{"norm": "layernorm", "norm_eps": 1e-05, "positions": "learned+rope", "rope_fraction": 0.25, "init_std_qkv": 0.0209, "batch_tokens": [65536, 131072, 196608], "train_tokens": 1040000000, "dataset": "wikipedia_en"}
Each number is 500 + 40 x the weight over its row's rms, rounded and kept within 0 to 999. Layers, rows and columns count from 0. Numbers have three digits each. The size before them is the row's rms in percent of the matrix's.

# down: layer 3 MLP down (transposed), 1024x512, rms 0.0364, rows 7-41, columns 384-511
# gate: layer 3 MLP gate, 1024x512, rms 0.0398, rows 8-42, columns 384-511
# up: layer 3 MLP up, 1024x512, rms 0.0401, rows 8-42, columns 384-511
down7 099:477491483509519459556410533510436520518459485481453407499521465596421412485474536525527495521541484433502426475513461520554541526492521525423477484485502514457480465550484536501508540573499504466462515550521503487580498536485519536487521443466462504447477559436430477520490529432490554498468525577539475459529418428435520457515494535437475532521541529520501470461556542476538492530442
gate8 099:448483529547502553517559515467531461500513500517469424541536513520505530490466538484501530469512445550437512512512539497587472506571469478515504512454493514507534501492442464484480402524499468466431529480599531488496486452465568550490530528503504513511473456540537498475490509421545508463493519501449585488503513396517502549549530485504502508588497514465493549459516501530459562525420
up8 100:501496559620439581498542510420551556508537526489462477537535445509524449441447537510495483480450540550486492472560522486489446505484408550515560516462469530428475573524551528520437492465522447427524568504435460511517633532466483452590548492450533543460461449555506506557456485487523485525461531507541435514531486532463497490526446491529529508425455493548489534450522416480594511526588
down8 100:527510504441541486471443506492456467582575501444499413509435539530502558506517454551422531474574596460482549524555538438481590585550495518491542464503502456530543525442594554544583538421494470584455466489510517493458496509499511595471488504505495567499459498499406516425443506515524478510509492472476510497527508513529472538491523542501532545474470534458476454540505531501514509442541
gate9 096:536493486566533519600527480508470525547459517559555466510453481475495507482465512505447533540526487442491450537560475595496489463494498554434540553509420513541536421492575550485442493554495554490489467468480569465521563531481507466524526539483467538477557458437447467496521538532525574472482479520503465444537489504468497440557514467519445475502458490500502515484489529523496516532468
up9 112:390478526517488506567479509488568505487547448470524452489485431560419549522541502454472475403526492548567488463452451517549451556505505538449528510490551498574433553504428415469555493535444558424553542564504517506534521468499499418525458537467531518430486473523549489504465448513528475440516567556491487501485493458510543464471513435517486530404539493433510453531508542506502548492541
down9 099:554505532510506509564458523495491469496458491498544469522517524436503549513523450510460548471537514517484457523555497482509506504518445534466541510553498454527537575511470587512459472482505500562475533512518506450537476520505478469558513600514482495497517515495476425526458506534552507462537443464493483322518427554498505544517473517578445478447495473466498423468482474473557503518465
gate10 098:527474460399494482507479502528399534553451467519534566498437494518491513478598620487465561441559457489487498493473486504515517447522552537460490536496530441472487500551498503515512524532531525488492484507537541435529514491450441494503561510517492461479546561524526567538495448478490524519491529460528453489541555502568582530501543609474566500539475458485524548568536504460489501415505
up10 100:486531437508532499595432462449502508526454489400519545464496490585570528511516421527520521519492561504542530470547461505468467508493547550516447487525502493549464448489459425474556489439476483531491557535486500493386475463517509472544514508464525559537518503531491461476467530480394482467509537516515532481559516483541551477486528477540475526543510421511471525562517497503543505459398
down10 100:577524482481488484458510543513507505498461572478441527487508514425403479535443522517520432506511498493521472471532544513450563567532548453478497493496446561527438505499517528484531608501543548476487488521464491563511553545507552539559497490546380499519554492534480538533504561408522471439509509618549505526498499476542554490518522544506463477509500474577456479444519445563493441468469
gate11 103:522459506510422446487474472517480413531522507520471492507470437533526492479396549509489468429460489529509439506541535533516527481563493560471479479479466488494460451418522444519544521497504491437606547427529440475552467489530490434525425523448456470546507479501534474513484463450525449494531457489472481449519527534494492462567494484506553498476531437493553559446499437538419532479465
up11 099:468535526469493439550493502579531486439507509520501552496438450525477443490531425536533465458431476400439499529473411502525425419505415506542521569583443495502474450504578444494506519505487519439476562474577503535522455517525458535518525494451478503502428456464577522496554532485470564637511469480511433491449466488501509492482468548433520519480528476433544530500598557622442556505478
down11 098:494493553450423534461520456505530448477560519561456493501545544529454467421566532494458510453525544485576517436479496524491419474419513530462561503465531514502566525540431496489460469530473525523467505450452508462505468519490525459505524528533471551516474508540489523469567451508509497488496546494425512498431512563547490565418477411460564498513502552567544483589415504469531460553463
gate12 098:514520487517503489462543450492432476491515486527548424532576478512534479478527479459511539481499471439557529492506520540453533500504516469479476541533448527509513495534530511491492497482426502458492487513521550458545462454427530539539560560561503507535528491495532567497445473522437527526460561532543460465473462621497510410489561525528432457466552476445520549478489520522434474501489
up12 105:477530507495530531499549442561450450500499488459514522539541475554469598534479503501548528398527479437491471499469517439503497468454461505533555509506555447571424535525472436513524525544459514487442557501564430438472573432487487512488466517453500558440482463472532422500466488459518479480492463507510530462418414482498430495495510504503548539492542447467515491546542505501560470490532
down12 100:521533577558499485438519554475466466467523477480542478509521532477512579513492476482438499474480420497545569558448476506486542525532527539523474579537510562501538503535532475465578521477423498509478489468538549540557451464456495546543537397522506497527511473502576579440434466581465484494446488490517481446478561597459563510461515507538480472522514490477531507499526526507457477466443
gate13 101:479493480461568461550494430529471526503542503552528471609555443431464462532538489526483480507518528430548458538478522417533473425576484517530515504541544468489480501461553454449497447539498525488510480513459540497452545561477471499450477525449523556449545509514455509493502515526560513492518519485460446552537487567494444461559533488549519547483409543474574477516469494562533455557501
up13 100:505477487449506432492497452508459477460552514550479486576530466546559461450460478484489558481500482533477570556495456489574508558468615488461494457497447511491503500475538524463541552583453488504570480562534516549553483436448386594493557450504458544519477507539483524495534488556520539514546526501472468463461518472531574529460483569528486466503495504534583537501517431571490492530477
down13 100:485522488493462497521436462586486580485509519498489496573520527526460403463530487560503506542514507480599537472468517488527523479528472600516510524512499504476453508532491460511413454529489473521543522440534501527464493563455529517535530449470506434480534442503473486491435500544501507454507449512471523553523493435424445516548479527496554550564511580492536484542419474473540439554537
gate14 096:437540527536507499489482532539533417462486480499502510528494491499453482537502504508461506510510483562456514538526472509476430449558494541492526486500441559473521503481492461513491505531499609522413504491522496513449524517601517484487495580445505579493439449486537482441549419458506503548507518537448520546462512386515476408510510503518491535507552391418473528519520551483475528487541
up14 109:542515480477479560476464463494448482485531509534515456508525504547488531564501582542549525443567475518481501496504538545510483452552517490504509464535467520484538477486528488463522548592439525430506401494515448418495494459511479508540582516524495475444425485466485487480455510482565517380487494538520487481519431532573554386524479471538478554472479530502567488508510539534496527550466
down14 103:527543589488482434484430519443484485468439497503515447534481504449474426541500479462518484512466462510432543504496528470470498461487585514452485509527541538484445565577479493539538538493486587503440447533436503488486404558548508449501537393498454589524488447526520502538592490449549529452526466632503521500516492459527507497469516480544508478534489426469477514412558498516510555521498
gate15 097:544531499537477531490533476498594552535497530444474507535462469531484457502478508454453558488505521491563474489482544483609512513554479529577446501531505522512488507525507532497521535551488558499556503533498507533551533522562459468497457503511527478507508545493499500554470479580563458571515495516507487483471484459474556536522456417473478563467403512614507487483484446433461534519487
up15 098:483475472538506527537579506445442486418492459536546461539492493554506497461465450570480484500491424479514516468434540532486498520521554578429501550511520547501490497491475467477467528491514536493511542504490435484497482548547522483432480495484494495411540426456512495502505515520497484496482540512441509499452488535564484507523442506501538500476474568542515501540489537516483506527532
down15 098:575535520487474529496529553510532435506476507477522473429434552512552546579453504442445434511471530486531519472510508521590496395557496454422505447459503505521518518556490487459444490474455442461515548464493487498412485455454458466502433603516506484549534570451529441537491567484550486507492547552505548486515573498523602534518487487485494462527401496502554489520512539473481511495467
gate16 094:515509509523529426506535532460483522520533532470613466605490489422534531498565554582498490489517487558469533484473466496460499534516514511448532484546523415486511536534465505479534542431554468454463550550482430473480507427450484563536444533508494465531492487490436459445460526538414527526505607447480533489497500513456503514513478589543509456499568511458449503470542540495540443423470
up16 095:441470405544567523455547507551512524602528447471564458513558539448531508509484512445529571474449474498493504474486424536560583533507486495558495421497527505466523449483503519511505508480458500495542493491449479555466456456539540509593474524496432562527427472499435492522505506452470550406538493482509542506437503569495500530495441547484524516478508513522435512481581578491545502453445
down16 095:573491561496455483535450453464449483432517522536426561425463492468453516530494514521485426568606490583499499457450505491540475628522531526516547520526444551475448551430525457466629502515473502452507511522472450533581513545497474434495538497530518469547560530513556598550412447502561477517410490488478422501547544487491530522546550456488459516503514469592471460472479452444463518507556
gate17 103:490493395520452481546513477434482524502496450523515442488549383554461559472516545510500512537551520528576539503544529533515490453486481525540489505548546494557469437431563476442475477559443470515543509410513531462492511545562489470495544600463539490511432475474476567393439476491545490514499614507532581459484458469463503433464523442490437436470508452475446575532545469536531460511492
up17 106:502463535479499493492464517523484481512515446448545420544454575522508464488473531467454564493437494497519496473496436513476566451514559500419537496528461531484579487515497434496489581440512507468488579487552524440506545539478496512498455537481506431481478459481539561468552477545430494531551468542463479503535491577462525536522431519515478460491510468500503465545517514527447451471474
down17 106:473483502468422469504520526507384476513511481497505489510516519525504533431530485539500541464524550503501493487479520442500439460494465501496521523477506477544505495537471439426533515544430504588489508435504502457501451453492529468542479567540489492555516519510481519435554456509446477550518558508517521421513506514482566500451470422529474468399541513480537555576512525547489459450470
gate18 095:445580493491474477506490510462475463428478505514562526530555524518481474469505520533506495490568462460493508476526513521527485515439501474486510492491548472538523436556496544545485524470546431482519501502447525447470548462524538490489525457500504487509516473514522500485480475535442509506572517545511516465466499468535466467453413497429490527603430488524524479543508557532477468527410
up18 096:520518531497487548460546503503522519496507524485501415557523475447464505494569565458519477478543538470467517445480524470554438503588476525504530463528487478475494479446505460597513550528523475485486467443572517476502515466451490504487506478481481540494437480542577514482528496461509470445509555481507487407506529526488498453483504482475571538441532468509510544537485464537473533488531
down18 097:436507509491496465489476488510484497461543500460534554477474475443432456467449458469446417594448496467479516552498463497512553521504466495563500484501505478513504578581558521461513494505525528563524557513511552470450541541499489454438480380540508535424491544498517545572534439504470444474448432528443530565424568528492466485554526516526496521458486526465399494495485489450482549527386
gate19 105:518567460561473509458524467447527446483556507499559476502515512606494524512550510523496491458492533491463514513454468440441452494505475462518532521478509470496488488484527432531475524441450536441403454463529454447489530492541477482500545539413587554539424498483455517479478515500431554483523528550551507519517429455479558503472389447513534579504498439499566540548540510447524516551429
up19 095:508479504506577492465400456528506573575505502558469564489467500440469475466553510483469514504443492580499487515477489457482526499553555420470442523572482582472545472505523569533483498508496488484590428462474498506579564465465550467544512468571490443585483481508452539492465568462461594422513499482405479584546460500484572528487476480491554536561462530546463486494551488526465500462539
down19 096:494535520523556499510465564541467526498475496467551455556425477431452475454522505506500517508508416496504428499444520526501511498406520482435476560468538524521397482500524447456488524510548531541505466502495522431512490473471507500509473752464439429497519463460495486535503472546545473490481546477565532531398531568468434456490517537438531503514555518545506434471458431570448512529513
gate20 103:435569528494545481474457454512536509551410470505517495494567520599480480534438516417507471491518498499471413497469519478455421518481448552501562497468507493568453508541523478481498498526456534479484512459485490534504565490521522539524541510459455434505522529477527485464486432488575487535524456513474507446522474519453429508546409496490478467486503526388524490454435490526526533518450
up20 103:519547452507575473514471589537507460484509476503480488508469464483457462502546502484520514477548504492496514425457491547480508416433482559506473517506506490519446488480539571492491496533415551572439523515521454562529575556551449507498555515482449508574447492537594550472489482469532521459483533565586497553524548510443432559533513458489452485458494573568506484493464483441498435497521
down20 105:431465471474488510534507434499543500503501516540571448484554495539489522479479505538488414514472486495526452460459526488551479575500522539494487487485486512534512525524544536520533517529537508561481496457491532432500512487422494568531511572550419440487557522455503522471499552568469440457491497498483449484543522544459520505520448521465454496517501476516534503515448499542527481472451
gate21 098:527557506514455404485410497521461550523497492578537499536488497511535431507519591536461450549478499480469513515507430555471483532487502454430377517469508535522511433453482461536574532550505474481558484518542463533464447525567499594537476474473553504550451465518537536484536496481417489536497480427555463535535474563455484475545460506445501519490515446461490525489490536503456498442444
up21 096:442590457483547442491536491533573574460549518480551474464480509462436546469467513611459517482471544533486524478514506467500503423480392496548529518489550474533547435528491520429458497503569579473493496472508478523439496464488537461421534488510464529443472453502542487501460493532482528504531534507434504467529548395584500515501551527489483524521453577499531560528539481500523471472516
down21 093:461431591513567500564421532546558503563537489497479464398537475422512458419510565478577498509497511445500438501517436518498491459453486460514417488462496540453531482571526466531505498413566533428515466462479506491490519527487485537557460551526487507473531504458579515444425493539426549514388455428591498533541468503503526488461415477523464555437563446485519496557568496450462492497422
gate22 106:510470468501445560484449494520465556500450385523480490536471485448487593585414548520550613465538507471484508511493530520489547420408480477574434506529476567485514474522527497604491401476504539618527519497580565424483485522474471450522522504560503486531468492498562501441411472468468423521542494589481512443511468568541489458501522542479517527580478450483444435515469543591469512503468
up22 102:509523495497518525463397493537469541493352471459518523521504504505485485446464459504523470494528420524539597478589570478474574376459452440491479492476479520489490418529517536562492485428589503518492478487521506487515488531497532545527482504504585480529459511441524499520480481532543498511520482465469479492454577447537555506531589525488482575499460436491407431496505551485450493501486
down22 099:531491468438524501532560441449481422476566556464557465514522540551528447459522496563451469523458481564490481487432461492510457491577504562461571473520558450505469542568486452394506564556494536487495473504411520533505521479532469480535543532432482524489502510502428514478559546516567534480523511443516526482498502453528465510456486470577454487465522618518514501579435526435588485568473
gate23 096:522559575512554436484551485527504490523528592473504484532542456522460466476478477562492493531527560522518469471537548475480533468464571519534530485484508402452481503518531536520542515594537522467532462465527482463461462522510513498511495437456460454575499538432409519510495546478474578394486455477510532489570445385502537553517517488469469462532458528506582542483455498485458535543489
up23 095:551500515460509484495556487445527502470532449520502516532545520535467515497500489449437507540540526491503503511433572484521470516505486502506580447437522484633428498543474530493538396535570440460436513495594540520519536588545442551500517478495503532440559523495522534512472526431535477545451474483474493526374462461446486444547505541523474501449492472521537450439465434421457536445458
down23 098:458508388483565502497445500557503518474532485435506506474500556468556426555506508517519557422493556518541541471542502510516467519485495538526435491495496503493506494476471525552521448404490528590483556531456532570466484454503528487425548557492537507514475536534465511511517484463475526514516513555499571547483557518548487538462494481548582499529392484453479570615440523463533495551481
gate24 097:441506474475429525521465434466530518509443520490544554461459473469483500494437474515464524529515550511533539536522523513490508544454549552447412494499465505539583507552512499482549420483534476520531476488534491573538517532497470563492517495509517462458490431480489466467494495461427423511458516475467500458462479528501545498508493554534502440564510470611468454522490530519526446472511
up24 095:493468432486452533535475536517538537555453528472586486459497515503503470546487447512570518475463577523544540498515528502531512526503494472455474443459495567502468454442491541477584484482484544567510518463406473516538474437448530506499527529447509475506447449495472481555505469488489437508487556467504551427511453473449556444518485478492523477496449519492474468467532533497517456481525
down24 092:485511524505528501502554501472493476455486510476476498523548497547491563481515562450499492525451372534516494552476430543474492518487429508483523492522527519498482555529567513520424488467478523478452479545597521480498445558532538486453512480460528543507448573461512514488503490503510479528436505518505504584511540411493442547488559541478509453452495460454604503500418476509507542500486
gate25 095:432553538573504472486567489503448492501561392497535496529527493512538483524509443492493491505492472439505482501531524525497502535464476483555568470451530532581472506544449577437492521480487485452537527543495482541493469546516543543558499541466444461527436570494510503448430508419532514481609460510526488530475524528458461484521543542498584498551574506536518465502527447449455497520432
up25 100:545545554524469503598541523500475530510479455501534559510517568462522500520541465502458523568521498519422598529436507542486558533418388529512583481513549439454452514501501476546525539530510535546538510480533495481464525464566527563490494503510486488527483494418510478454432497443485495458519550570470517518495588475506492544482487517506474503566489495498577509495555466552504571517474
down25 095:583521558501455470547458437550469519446473482534566475484488545511513579568482622474487557477516466508434518508479470458474477453478550485520489555475391500478473505439532516561553540584502427511466541587505468469494398518464496502532504358539459544455529451574572536515531483539468491484423528476488568531506490559501519553550509441456409508452483571503531446476526462433494493508516
gate26 105:463481473563522480557531511507520460482522527500526488471486453488506459566593468518499500464505545473505506443521468489481498489491472577495515547484456567601475434503513492540511512503534518468514539396579500512513565491508494513465427566418501494538508469509470507535429576515519488508520543577508583512485473494507400463487513473438493583533548439503531469555546456508502562539510
up26 100:430535517497509493449462502474563459470481529520480431479482513494475423487467488556537487492503474511543491550567480541420452448499463526462526518500441561508477505506524508422477494464517557510509450390607552536510460589506542520493494534494454547543537512495547447496465490459507488510476430544435501525523529502457419497514469508507492576523527516521468454518524431540479521430502
down26 080:503551549483520475479516518441526474511494544534460504515490512566551505497466450441511477484476508496477545578511509443514491486513516470534480479493528508475512480413504541497499478457507502531512488517504524489435548507496538604496543195488487538460474495494526521519507563490372449421493465531451430525514528504579490569522508525514505416495570453578487521477482549441568509462509
gate27 102:492529438482512494465523476529489502443567470594520553490450520553477531459466532450473450457507451506549519542490541506520475484488548488490513479512446522436459545520508406468600533582491491470471532506537491471448564492585511479532471525522492561511514479536513487522470503496468468484496502534440429495504479526506550480391542424498482547459536508513522467630497445479486538527522
up27 109:516501487539473499513476485508487442555453498504506511431610489456536422515452513514498473542525524515577490539556487529533518531551493493464478522549447525523556419486541552472501470489549498505571494394475503486502479484502460515466441542479452501475464502398549586486510477523474539532418408416556527472499513513500455462562470561507488508556476498512414585461532517455490483521460
down27 090:513537471504475513513515521563511581415484524516448558498437536547505481508550457529497420438453523523521539567448495456521481489470556480470482468459475550459465483476474409461615514532543494447471530509493464509447575538592470466505511525540472528427517509517496455493495540585481485435440492564450440482532450509520502511447520390516560536507513511586490439552518499434482525544502
gate28 101:492480502454522433487463528485440499485509523434526487407517463478506505512522454471439487532440608507529496504501495488556505551518416477569479457507492491411506460480544472553524524494477477462525574424528456423543531473445447474489564556529471516519546550415536429466479513546495515534473467536588495522520493492493505506545524525474470486541423488449539571531497494495513513531448
up28 102:548434489420528427474485458499475491485475539477608533477534508507479521573532560450476447504444519511509471505513530433574511528494489516440483401577507462498550465476501508540496514548525486432520418400521517520553536503470471417530475472438495542542519512536466481548475547529463477486421500556504561507506434486551499497475503557520430504461414486508527524548520500501527413525547
down28 100:503482484526556503536508526516506467539508429479526534543457535486442416461456453406468513512456518468505514513484448495471487512481507487457460567554445585515470546503552519529482545506513452534481519562508540498486515479533530584534554504504492450471506493476515424423543453520565539503551452406507370503493511499492475502511486514464575460598513468544506534508495451457515501482422
gate29 103:409378473544555426500481512471517507536483488492506498570502461579480529473441535454524522460541502472483498418470483455467458518490520523482490466515556529625452489496495523462508494555506517474585557562488546527474513487558552507499497491445503529441503521570527496486454504521457506419539504454481599470549466474474484507463562468486471523494528422501569482581548482504475556439582
up29 100:426530451560418424496546554479535494462452481487541424461474553441505521453472548536575480422531520512467555535547477469454522443545548450527555432531465529568526508527488464510499465549542473510569508491568530529460456498488520516506451507512469502545479486526470518526491466502500519496556551516486507519481480434494541539398466442586466461492515488530472537470546457544459506511505
down29 099:448498469573493456503502494522493483543507546554508502516481430493466471512493462516514503456495484519546471462533520452478518508404546531556463468518567521546420478446503529467517426496495510472478465532519531478503493530541541467479515245511447560456511459507522500467506483573523475400521493545545563521511536479487453632475475451539453522505522447550494465591464520526479528488505
gate30 101:450470454519566466473525514466491506558553540486457496510561494532551594486480424459449473455524474493511518515535466470560525499489458551469553476454544543483480541555455536469450557522459450449463531506455487538549451462540448513490525539485461492479548470466480526489580487467573541481493474442507515498506491468563481460475509483402519490509557483531528520511494460439570574521514
up30 099:486511424474496560474485539438508373466522436574524572528483491475488503471505530520507430527550567538407472572554541484455572493525452532470523539570433503363497509552474524469470465493500483476427495530553462521466504483511569590487541450537538478519505526515490528486422560476544556562489436574512484534514469561468486509553486520488493509501474512530539466463498527444548416471496
down30 097:473519452450514456515497604484478452495502493376534454403488598506482487521497475475483516481517570470467508549534575504516497575430524432496463515500470428490471530423507458558515381525532531504565471536554472520481451464526531494494566460543523558456495549534442470480557492471444532459437565492512454450475471457487531519553424522539513506573479462480445454499566449556522416500493
gate31 097:491585453547457546561499433486507459556487528540502432497505531492427497461524472531461520491471518556479512517450441586551478439569493527458571456501502494462531551482514444449511595544464527458490500548476448505429436444542482498499526587486482561556467453443536469518503471465527553487505479536514511502553571470510478470494504494557407511482550428478536563545458525486512536495504
up31 099:455624502576501528537462438511508492525487576489526462432463460448506523467546411463498513516453581489509555471413459445482495512513596478428464519529496475585468513425460472500532607510432466448538504521519453489508434436525481468492504430464454467517482493456512525563578482531524501499510530491461504585569532532517470442520520540479452430409417544500556505534517538515511546545414
down31 099:469493525449468518476526498517445554484496509536449528481504483457567552516481554499535419501553512429472474544481513530479459594424508499510337489494480462557458474512523544550505421467526489504557585513521493420463510516516512559513532401484495466503491522573490536443405505467483436536522509498431514602480479544438513517517532549515542501527456535512461525431544489536463522507490
gate32 095:545522539525426540536475485544477434442494602498493427538488510498473431494492573490521507562467479540463523438485550547494469527497476473451564454544469544508505398509441500490521528544490481573489463519503439579524509504558477513533445472470546477505495537530496503558414490473496497505552534503474556464466465404499468495431482473481464554515520498534473528483513495482431469535472
up32 096:546481559455510521563469443526555512508505481496517486536458444481466494495447501408473503521456560493474503508428558487479445521498493517462499457555497509472518514502456502477425507456481494460445427564430494554554484487616494528491514483489526488486499558503436487480505527514507520541565501536467559486502433534500480470477460502492491522558515503530439548455463450516500519534518
down32 096:568520550517474458464377471522445480458471520541509555496467468520420548525551456529588492450561493533521539523480544531545532463449498445551497566510516475469392566505515479435560507479559529482511450504561478441403460502499536516548521487525484570460458473569469503508441554559514483485553572493488546552469478501499478459476541595520503505495466576464497502561434542518489422497421
gate33 095:489551458542497469552482525515559527485496477508515522588547515527539404510487489462492469500444461443472420507507479522469555484449429646534620520551504566527445519481525509547508456463525470514490521534549443481516461485513511542496518520477515488520500561456501483490436564512471523550550507540504526505489562469549479509506517502501432501473504442535514500445541524491482434491545
up33 094:465478474556475462538489471476481475517441451470468435473513397531454551467492534393453510536464509526514545438480463477517453499453523493498405493538516560574482537571485494532527530489533540462587487513528552521463529481572468476486500515497455502531515461506563505469493526491512436513477477506512466543490480505546487558532423475482481505515519504519551499514476453490505536480524
down33 095:470480533489538486486496478486505450469536598540410540573466558468462474562477513559519487484465467560504466460525445521474515542504468474445492549467491453474445457406498482501533548499474485491478463481461488501495498554469513458508527359444524468548503598506475494520461472467468516542502518539489497463501484484515546552524543498534488427479556482471447547459530516504478471485520
gate34 102:472485474542433537510527487499487445545545488486502539466537499545489520503539504488367532513518579606535473423491535529503485533618460461570510510515523517569555519461397571482444464510481508467492484525504503489531510501559528489494465529493531498529534516449528524481531511468501506455477528516438566438608476483503516531471490495493440510547501503479538543447515571566488448478452
up34 096:488497475534507539485497473525477533431522547581453518516492567462535526500451490500528495519496503558520527513501447496471450464503518486483491553450481477492454515462493541436499540510490525471492552540484539460479507598496558581479494504502473544439524432520527473473508501417532463563498429552483546492467496536532543480451524441522516470497482525524487470534477543494493474564571
down34 094:486513507500514460490506491491469500504481403500469461444514464519499574477515516471510520434452475487543520544585516491557497517554510517532518515496534463569505481504501504536503499507527503458495473414551543489527477465510439530446534547524515485548415547454470470494436495525502462455524527463384469525447509497499517505488503520560485549581513460468531498572474442545482441481468
gate35 097:471527548579586499538566478487493502490447464535525527521495467466525463456598528469540486529465489492428483538477555527487435497471473524511515524483510490478485454548558559482532525558475514490460486562516551469480524540465446474558582502446480478553425395515433476406500493509505561537524512501463491438480463459457566500490461517512496468569534458427500485481475509464481539508516
up35 098:483490571458518530533523512529532522543431494496530579466494517463609500520503481441508521567485539438473470509516510478439522475576553545464469482513484511523461504482424502439505532431483487430570550497526481523508508561548489518541483475516502548444419532512523498527460486425495447513539539484477421500584494557552491488415551492494482480544522451550489424519481507525508531477586
down35 102:546496466508457513580432502560515555487448467540503482515452535542516466550533477533467472535436544524474486542474519473486553516531471558467462571502469470530481507456465508512551510527476506491507597465448531458474564472563426511474578588468465472541453537492497550540532482504506499547525450557485487466554476462526478526518488450480595552485422476499565476552535487478512519480510
gate36 097:473474499579572453506463547518441479510541508564494530501491489503419530541459466532468507499467459510449464524427521562481523588535471518475456493408497454485580467409551525489463493443505528517507521500490504446450520437553508544510506513465504456534509556541442475453481485483499529486480486481499486522443514485470439508428495492479463497514503534492455521528498508397544519477489
up36 095:463484497516467470526539484459498543515488545500600508443414559511549464510479477507554515519523520534493509598475455556474519571446528460490536535519418465524473480508454431560500441539535458574496440526481526420507486545536489577548470461525425558487525522556484557504453502502495476517532438517440493478519516436506497474516552492460561468547468486457517474494503505468554503506441
down36 095:511423501470532493573472518502541474453522528508522464543472506552454481458498543547525519434506466495425482486461495508552549514470536529485466549527524532469515540474437451429514524555482478536508402491468465505462478542537531530528487485573515467424493456476433475481557494594544550480466536477540545428515480491486485503456512512481572549446497462463479433394479566526529530547465
gate37 107:471507545517470521553565481454421482473481386462503445531441538529479475501529495533540579445482485555576542461542477520565478558471478518443475542536455507561502488550526441476514431506523490502429517433580513484520516456525550453497507525475534528501511579489485453491447515520485538528534517502414401534416477524459477478454478499562558570426491580508519581511514476533557481529476
up37 111:481483444499549522481477519494505542444436441459479465454407475535484487544473463566554528525468510507406549451530561424511550574507500468526459483538457579537464538460541428441425471422563460516519506423490462582441496482483573445453443469451499517454558476506514502490438502502454496485571495575412385477497496530506474547467524456510558566519483512531488498479528449586482546543559
down37 109:521535528511545494495533438498491543485571476537452482488441468493467532558513579529537553440448469531489520427445475462527450534559497482464496532623463496489483485432499500417509450438492439528498529542462571522456522505546462539503493460488450535530547568538448556565457523409491535499575604479521509454474530523501516563499498518508532500489423506519495562482429493446567520511512
gate38 104:452500471488491462564472513486537510487467498496572516508515457503537493501460553481586508489415535465514457463532422557495433480529488546444446537459497547565492433498465439566529442436422578473499446452510506443526533478528465453437456510450501442498470511554461499517523557472467463482510603412567460572474467527547486456499484525501497462483529474522522525486506516415506505544431
up38 098:472434531418503447539541499442514547509534575478490514490472462519539492518466531537486549476542478474527478480495487447498513483425542499476552495467497543541482482484522517503457490453478442490507519573417479543469512540462431495452440511425552517531554466501505503493485479526548539499478465471535513488501533535515485546476515516487506523531481499621464460534399443499424535447518
down38 103:501545521555488474455453484511502480480411513490473493483491521424485443466462587541467467518518495551490513496534522483454499493530540505511477496470517507542559494527479442574510529468475533525422556524482497489590547449483443508515401583447478471566486492508564524533532503517524485528489479495527527495550512479552434492499487524502477461530486438530537560595555481515452487479476
gate39 100:527497558562492517448513529539486491561418450554436522506546495529484505486488429532487504476488507513476471548569530468492516509534514481496604473435472416501525528475451486478510483545501585525473497438462502466489476504505491498506481513506479495479467425445484492541529525489454556487473506444457447507457466499490549477439430501506489488473527504484485499528499508443434509524461
up39 101:475478552454434484497472574539490455560483536453479424506510541502532510532418536530568542487526441510524506581505453496480501566488489486442536462515487488544508489449472495476470467548567568500515539506483469508512444458533485470552528542520502477491508570467525519500552467530557522460506576488498541518471466525500504445442475526408591495503521547580447552473504477523533538471440
down39 100:519495490484433533493483485580494495374522490528479501449539502438456485496534487522465435547506585466536491548511490482515462547518518524500481509493517492503512501471494502465498494508508561471515507564505502490457498495404580458500551405543486518508555464496553508468500515463490464491453492489568414519505512554405501497447502484481510545462528442488492505457493494430483526619526
gate40 095:506506547508523547573415513509542530483514511480476481450540457458518515536514477476493498517473510527478520513527555555552525510498490484484513535547487513464510493526495492492499538581529470486484491401526483525451460484470509541444472485508476470539437556458496512563490502450496510509473516483482472441543508484567481513456544475552475537406469474524502539531440500551455553562420
up40 093:564449482451471486476504524557537526467559452534477463445517527477452471476454506497490515458499464475446477468547529511510511511515529490404539520432534489584483500484480547487538489546479471479484518539508466497493525502509472536470426512495531529509530411470534489469531531553556486410523404522459452462556542493488461429492494427492493509471507475497549475455525474501502475434467
down40 092:473478473507496461508554501513527519529516521506519509473449468534542503488595569524560517503543503446532524477471438476525534549481488525520545491464441393452486514562423430555489482554507502517492476516473551509513516446481524463564575502474579469432502496515506502529460489535428511496419530481539589427440526483486501455492547533521553474559459468498473484576401447486599560501513
gate41 086:568495478479396421501469551535519480506522513546563515523435528455518476475554415563442537580541559517524481557507538540452430528440463487466452531510433471460478504493577549543477482495527480526501517493523519543439468509472567563509497458482497497521509458511509422488534505528495511581504488490479495533582490470477539453485506524502533487503552542527471478445620517472517454515471
up41 092:537506434548468466448465479468414567462473486542476564540520477534554498517493560504461453533517468481555476451479556418544490474484498518472551502500500475523527502480425532489491478462484555491455514484493413512553509457547432481550492517452495492489485519556489537482513549466460509520525511554468515575504440524464476504463475486546470552486564484546495494480503479522466527507497
down41 092:446543609497547502546547544525553485507513460512517431458501457499464497470496423504537528478474546579452483564544490520487472497478459490556387601494480451481502525514476448484504517564525527516457520503534521538473425477442523520494479422427472546589462512492535458574462514545508503512444544442499527456514517515510471524517510491462522471563455512449562559628472531503518465487473
gate42 110:461504521523496512515462441548473491494456417474438488419488518527460493521439527514539489501473479444442516562460496516552520530516514522509455576498434564497432506537479522528491517502441521488466491439539430452428481547504562541533541557499527488501473523551552500510507502469496540480523501522553474555521581445559488497527505520475491526521528490423511512465485501589529496520539
up42 106:517542505447446438507478472480434477477478583509528472542608603457538485489448603516543418512571487559534564525498475492443514462517507471506574503538544459474500533480558438529535454511486460492563497511448394480473441462469534488506494477525462466582460532504500461552430517528422509550464488563512491526448556471486509501590487560471569452525522534499504468517473480531544486533496